Part of a small language model's weights: 15 layers.
Each number is 500 + 50 x the weight over its row's rms, rounded and kept within 0 to 999. Layers, rows and columns count from 0. Numbers have three digits each. The size before them is the row's rms in percent of the matrix's.

# layer 6 MLP gate, 448x256, rms 0.174, rows 229-262, columns 64-127
098:499487492522413448597533544518429492449508439461461520511466565495499456492437497565441503548406391464530485379525453521571530527456574508432489592519479470492553546515509537434461520538528496
097:549431570506489495453468512421574534497459594533366523375561558460467455564516560509463442556532521579433435610563562543447545431569651464509435583464455522499475441494476498387480440571541565
095:457436563507565479507507392589478502434552515505444429521575539528484598583526480512500510534435569538445492484467538612486507410457461511374502584515494464497470507513572421423448465541489521
100:476537460640465541455454549480546490527570390579466533496482471486472521477509401477479450627492474600417514454538348525416560528484472474477367520496423463556516537430454560540504541546563507
101:456478499507537500507566507550432485421480510525456527519531491406423596483607516549544492450494539420441443541551592589474472522457429397534477485450497495537476526509435471471434580446352526
101:511542585576579485479394553511532439518510572453420505512475479524505554539400481460529435409419540433470553473540560506479474478509489420531420510478541411495642459417540521383502430479590530
094:507579480479436444523512418477436587445503485572427567448551438480417414517494436442456469454405484498430472445497530432571575434465455586539483498565528400549469561430555526486504575462521489
105:535494505556500434501502557562496399535471492465506539442536518488378467518516481537488535504415414461453410404506453570465625464476441548570531477404442530491500520445477485453420542493411519
095:554482566491535536502584583445551552561537521426517539519501445553519447522532503551491567526523532357480548474441467538416557525435476477389441519467503509528494453506461480557485503606502507
097:529628489573578543444471452528517512473506502523462501405516506480529495525475411517517434432429505465464436495533461391542529451452557409427528548549538485494568468457495489629509418494511465
104:566509468451610478525523570487418565456509482513614563507586506551473476473461612553502503370423446480534576435540490504513458501586442550496561570524529444461401499416403406550524539550553521
102:466406538499447555524537554570462508542440578522544424414605521583433471462509439588498474504426571493499444476485542494471622484607459415578560471466512488517491524518511459478472494486487528
102:447384428468411474453494459501454407500571536543434399551538469501506499413485532464516521399520563551426528520459579493480560528456588542527549567538494480432393475539454597562415397607473519
096:548510470503569528436509496473398490474521533618512536538529502531443527577491546569539492451513581462508583444541501475526459443370478365543519456515564487472535512450516647514487440415466548
105:507516449521547550488506472465462567479554490457488465510518540513457506512514528414569495437437474471472414460511480559422478517515557448509446543472475522498398478433533406563519440497489517
099:550390550570564481447450471507499471482441487460432507439570610450494420540475594528388545498500468507538508459507489558503604509495496503494507506479469439465472536457566484483540387467555419
098:526541460481457476517430606571448522580522544516530508502448580477509600552467455438532548379415511386392494465521429484484543471562514513486456534588551533478504547498559584400531474546542503
093:530465501512499451480509537428513430472436570564576487484509531532560546487478485496592475439417482546449524469445530387449465576497486494602508485520557468568568530515514500453419516509521469
100:420477454482494474504519509475531509487558537457509426471561466512589510456577520426499479413548513557400504479432411458546504446564542448501490515627421431481546506478392532485499472514585506
099:482559398544447535464498550555462542532575657573518400483492539498470495473488513554522505525514579530497486509464498513464558467559467556390494387579454513518479419493416414498524528481475505
102:398515425570539458384388485585424499565409426451485490551540478429515491537538462469471477511470474481503475513512572546574463575472494571542496593468569517561522463517481457408447609426512569
100:534526443497475449429444574489542547574552534489531458560579499542497520554426581447413548468513541495402518392453572561493509576518485548477482521506540515446465531436463550481481467461503518
104:522523399564551537478437532501554530552568471448456414447533503444564543599530535515611567502554476558534568457518535474479448528463492491548529504561482503527549522421506516461447544517424428
099:421490448460521455567541524484504557504421475522508602470532453526478490564552577591557589498470399487527526545473535535482476487467544593553490541448562464496519535463533505371466592482545537
099:519498510439495472466380548449553595497475522547493499462526336440547489566495423502518460523460425543527531580449494535467515576434501408522448496514529532537583494540528492465494517545511455
100:507503509469493429513469463451512498507423538522563478491509588411602505528485469503443554544562535543471512515566514560459523416479497520517572428448543522433479446518485459398435414569461451
100:449526534509450551499535375522625481521552544475544468395494552486470441565495476422429455436485512512594494414478552565469469465531508423456488537483508563529485520476460481596429558544442439
099:575604523620542481563628497481542518497507437517494363423457357476495468405487384415490546517515484524508491537462469532532510426483601511493573379547432517527506462566443452511443555560443606
103:512507470546400477538490515506536496472461488447482544513401424548432521543527522574569472444517473522526447463549518504512410531394423533438446474485536558498517498507486503605434418515550510
102:516568542467532538477541507465376512551510471510466436490508552540540485488391608452605589452503539465533476469417448490493497505430517446558513482441530489514495455517490513505507431557431585
097:384500536497512490543419485553463437468491530462456478492486471541574505468430520429521456400499436453437493486470559538481508491544483485494493428520595482510403438567541544507518446432489468
102:638434493531524477522575510515518505462473392487480528496622435466494500504467568561461493502414571486566489490530537497543458508497437480409513487601622492579558565509453463557532463490532470
099:452562522424478474522378522540512531563593488487448535476567435483481428556539545460542399608519454499462428419454543459471474481449440590571506492504447402414410522486451535524562469611539431
098:525519428438442530365463479523461554495594594462444515499490512497441494554464421550422459484492576422459464408514545490568475591424485495549489493497541425436466466623465513491465445470485551
# layer 6 MLP up, 448x256, rms 0.18, rows 229-261, columns 64-127
101:551495525491525488594567446487489474477570438495494423447472488480449522584454533565471499514484534500534499397470528530602381398512474558503549591452461450398438530432564512517404517465445563
097:444443440440537446484440568468501475547454464534562491548382522525430556484482488437555510528535565523501426482454501459549451456458423482440557493517491484423526504562496467634472493565558487
097:576547477530510417567505449463513468468580545522475436429453600476533510527453501360431465535485473391433460510407485591489479527498514474537508486431558557609485527523536421555569511467488386
098:559494442553419479416522513502584420420491436516469527608567550484496562522481578488534545488524591541539587444430477460458438507479509425504384548410540477427478483498522511554587591546519423
099:468552470475509454494565566522475466488433550596564489470586502459526553487511505650501530476457493415509447454473588566435464551482444419588471375500430490504380463500464479501528511454438591
100:508412555510456427538440531531519440550591572457429520470547531474476586589532458501525484396515519474470568468477603536450529475633534511531590435513425499516573460457588526431482553530525545
104:475396431549525534421430503477558405500625483481459429520418513494442528458457580581504580506508428589528593547544487542566440526500505588451428390422538468538478530460488448584581521409489579
105:536443523535545436476468490556528532445508463504553556601422474508567526569531423449563586598473490498395468506501422495478502502509498584466457540519531496527523439496480462510497406371455397
095:475547546534447566495488475469485478371379432517536503462558517570441470464432426501529442504442499532457469493547560484441568550465511539435522464395443480429482479438583517555608509426530541
102:471488526610519481405563568512540495488553497407464536491592506577535519432532515514493537472549535517384435503529495492513531518559507407489468588428446458533432429507451456575526507501433573
105:447544584497469415538533461518518540485502531563487452471439388501542502484473459605448455464646434503511521460568488476598580503526481466510617543558535552511544501509541533535540503493511540
099:547503500492475396517519518509457583589545551519453463473494470621503603531564510544480478576468457530592449458595577471515527469534495414476504453523513449563474502598502571526514508494575543
100:441564467536519467431502512528467427577483486549422453519534516434543575537525551519446546506508478468521403510451494502498424412564435460430419480436412552513440439467527504471540551478546497
099:516499448513523566526405499511574529556497489542557527491523501533530471576515463503509550404433521548557427477458561650412548453475563651517478608509586512413448555490573459571559516484527490
106:513507489505624533494523394564529451463477454395560384421482537553544530582529520478457578496477472486460411464511516506558604606495572425528419492535501483368473459536546532465482479527534505
100:390454530519495514485500470419479519601538564508497506453520602483539489493514454530497543397510542464495448581519493403485448481489517376480560480492433526541501554557536561471560474503559467
098:530440481506561531513447515467512467536510399506451511488438485575561564568476565514538517466550550553536421502513378495498446558443421479460531492592479539517510547470411526582494429437459547
093:529456476482560456509506518493458547505478479506481406532599472501510503511495426531473570530412428467581514548443557510503486556453433494500435561517501509428437471502583417472586456358546558
091:434584478560564568481428587539520551580515479435557521583426388540494498460500584422485527427461488555536584530477527451518447479460559441516549509423432519524429524475540504517526488461545428
103:455542539470555516573495441524448396464473536483465571533478441535423500463413421432535519525550597471551508482491514517430515437466458506590486634577474555472525441501522566520480590506508557
098:505512524528571497516499496534461533523504466483459480523488501438580508447525508559508509560636527535533553414518490524525420486566418477462557470501441432525463488507455507431494541522476473
097:491568505525453495453376600461436453515530497459443424560506445540472418556533399566512465448498572554486576476523422443475463534558568574569451541530538478524518551560515489490510511483504514
103:509467452556468499484479474574520540439564562433513407606512547544496554446510525420534529469417512528450590447441509594440426489394561513466513462470413488582456508514431472477483463417412527
098:511433491455504510509509594553485523571491503575574395439494504503499545519486504545563496446519449458594452510514562605555450481501550501478518557410413527519553524552481543517534438508539557
100:507573503450420524460514481458608493433466587483513508571571480466508432522627542525557485430588510523378561520525480489539576513529529500527537439540587496508500376634534535442597510515457561
100:374424441470524473600557476443392573504582562460523585508531565456507559483444501569459509502560572484497489555488481510503542576573502439538470390533473424434516498545481568551487440511481533
100:430563543481428415558440501591476571581519489455440571466480531507539527557487529501524483507436442561406493480529476427478476528507510544421566525476585558522577507565550574456497551488503540
095:489450536512513476523482557447447557576448478448507596515477544494498550482408526450531447496487492420504490488462565498504423473462449478541578522512518393478510530503560499502400512513498543
099:544481434523545587494488467503347491651409417531559514486535492568545539493486492569503492569486522577559428487542444516445518448484608515553505444511496465427455515578472441513462528487429492
107:577536582397536588558521567535566486475468552586482422468466461538541592537542519520445528482409535553470559543431405489452473473477469442493512553528582577558534562564493525515603489554505437
093:520519449526424445477496508505606470394515528454565424397466420388495507488464494472506471537524567526510504532500467460528495579497491421486478534478463568420517456518434462501591537552516623
098:528506515485535480486611439577558469500571487531526510442525469554485512515497505560452499487498436503575550475525521522467454474492521482490588431534596441554504546513432462504536507536521485
101:468516563543460417541524498548476470531466546506584487521477486474508591473474601562504362441434414558554611513507520491584443486539491561470465556524484601467388448440468525489565425511462535
# layer 6 MLP down (transposed), 448x256, rms 0.121, rows 229-261, columns 64-127
101:479462605487515514596547581491505561526568484478526515510516495574500475523556517473543454510447490543494605585550449552491517506481502525537470576471524512541396560615475452502485532568554479
101:429584466491580469542510395543515510536436468502521477547433465492460539535494575469423520440468485453499575478491456579459458556497413493508472500595490537534451504554473620387436558523542398
098:487445474485472513471510514453464516520513562581521558536400522453530452454529540512575516424421544561511486463535548467470370464580413563484621569450521492421590473481534572564411458393482558
097:465548534516502457551521407471582577505552529553552511494495556569522500502540473490465482602446457505467511507497482483508521533453495413459490466524484471586515554381488456534482538511507538
098:504545477452437407508534586514457432535507491542533510493432473499581524487442582432518442517500496487554525496519506520497387578472416484610468480509550462518507498530470501481404519463535593
101:596522477554503475500468563450531454591480511521496553567492540529512544458554487447507412518465545515454459409520388559526512495423542492489492479531474442568499405477478540488393513508428515
096:521544513440490458447506372479529475447510498545509480541497501514462555452422596542501546439457473517545511528468488546448586456502470478418380376472583554418462530415543539522550519465491432
105:518454467486563413554533487514517477504401491515478391482482539562433444482457526408501531481564487519483542587539437530529426467466472591463539581495489548438513466448460519381499485415444520
095:452478421470411517489481578480552404446534451536515532546543578464430484478573549456517390548500487553502558531487480483513561549536411529502479499514451551567426573521559560554514458573513585
101:574599537459504488441466581514480525643482536500450549459473429477490457498523517460471684513497571553592490525560539504521448367522491467542491533519515469530506478529497484547495455515556482
102:545495538454468418436511616446654423500457553470457581499488493511476586448478491607429583575473551461428481445497455522476472527534526477478482476594372487501498520403506535537507483413473607
097:451554485536527480537585468442482513547488428525582475494451544475507451471463517529542434538471466511463525445555503432501453464450556505522448552582526528568552486518511577491521448461565497
101:511519515410498455527472537468514429572455458491410466515451525577479485562487518537508520501535471473524481450571447518503531544542466448456408535453500513544500477606477348494494481460460480
095:466527484574509479532519563433541487501560495502434555514555486512606440578476512495453507500485517351642407534459397556417484452530492532561434508446494507499534495657541418562522404520565503
101:467500474482481555559406580492455474449462507442458466593487506494561476470519521495457468558512465503463566496465456479508493539470491557513601518462577457467396449489582507468531513458480503
098:579406526481600430531491533474538544454544473465509489573518633522466548471506495461556473440578554505545491503435502466502558472521603457474436467434592441551477545445551457505535421454463519
098:486469482568489580468461525412415397445482491437415474539418529461537620470549497490561503421580474520494416560515510573459523479490533556514475568451432467516442455505523436468513521548502481
096:575599555535456513499528425531553541565536470452379463515525482495430409488465506390471441483508504553513516515463492576461545514531487531541477501522514449483563584496495450560559385438478531
098:607493509466491552437529544494526530448512489471485554410454491466464447459501487452518532519580460540505500534481560452491508450366521494500480490428524441533468555519582407388453563481436454
102:477458458607454392584514523506542496427471468488497491468476527522564520452489458513480416423545533476526550459476477532513575606559463499469451498545586473516583427483498484473476567478416540
097:488510522487574531498527538470429514497427486578453470468485522452405468490468566453424574587591480450505502531457538556535447488581473414495460492516588519482497523540563519553476588525546458
103:532443459479493411466444510478529469508480490518476480557658567529507404550480394553565461507382466452453412596513476488480451504552487583534534416410476558571444558426516512437606535457558470
102:425518427474581531541417467430438420422460479479504530598542503474495528531506471530508503532480568597409509457428511526524502492465488498528538536525464479516610504456381486563522451517458561
100:492509552561434446443535513481504443511490578535495449454483446525477510497451508472600507511495552544440471440572472456446483528397492511505541530514480532487493605542553539491493509468581561
100:519487596476504497585452475527538486541527544567605513553431507529464503405415540433494458484567477522454561533501558461512496498506434485487455489498460500512548515495425576426483440515594462
098:425570508514518445575468511451531547500381520396502501566442496534600530423367547493511460532566465455576473594490441518419481439455573444470553484422510442410471543480527438517535530497479541
097:528437559509503553564481479501489511462482545526525532455463488362491550511493486544566539453558422475479541513555548483515591507517530527490503431408476525544576513471463598492453553518449465
098:564591474509497524385490605481566435428468483523435484548506482549505540538533467567437457534463552542616522435480552565517502488571590468554406487439449467494511516423453461549487518541636462
101:432439500570512572497518503548545539495408587439663482488526478571493445517503477533507495464491431560627487511564487447470570459581586467468591494489451614584474575551505505581364511480447508
102:398536491450552488515518444501532532482455397529480485602484481471509472482564566630471485556495476573431371646426451435424539481498469517511528524587460457494526439482480492501494546510519482
095:455439559556442480471508463514592486487478467479608483529366448502573433483483500444570460510498627498402469557598507489499608465516587482436439493569471550401509586548395474451514537474514575
097:496559529605490571530550574457470569547486504446507498498473502562509552407452561542501469542480392572558460467544485545491561357507554387517494541537535523516488424437423513491498515486517506
103:488443513665509560496481581517480466457483433571549419586506386574456538447532524492552519461493546471473489506534517546602467464516529466516449472512484524435482442535513382492478493485400533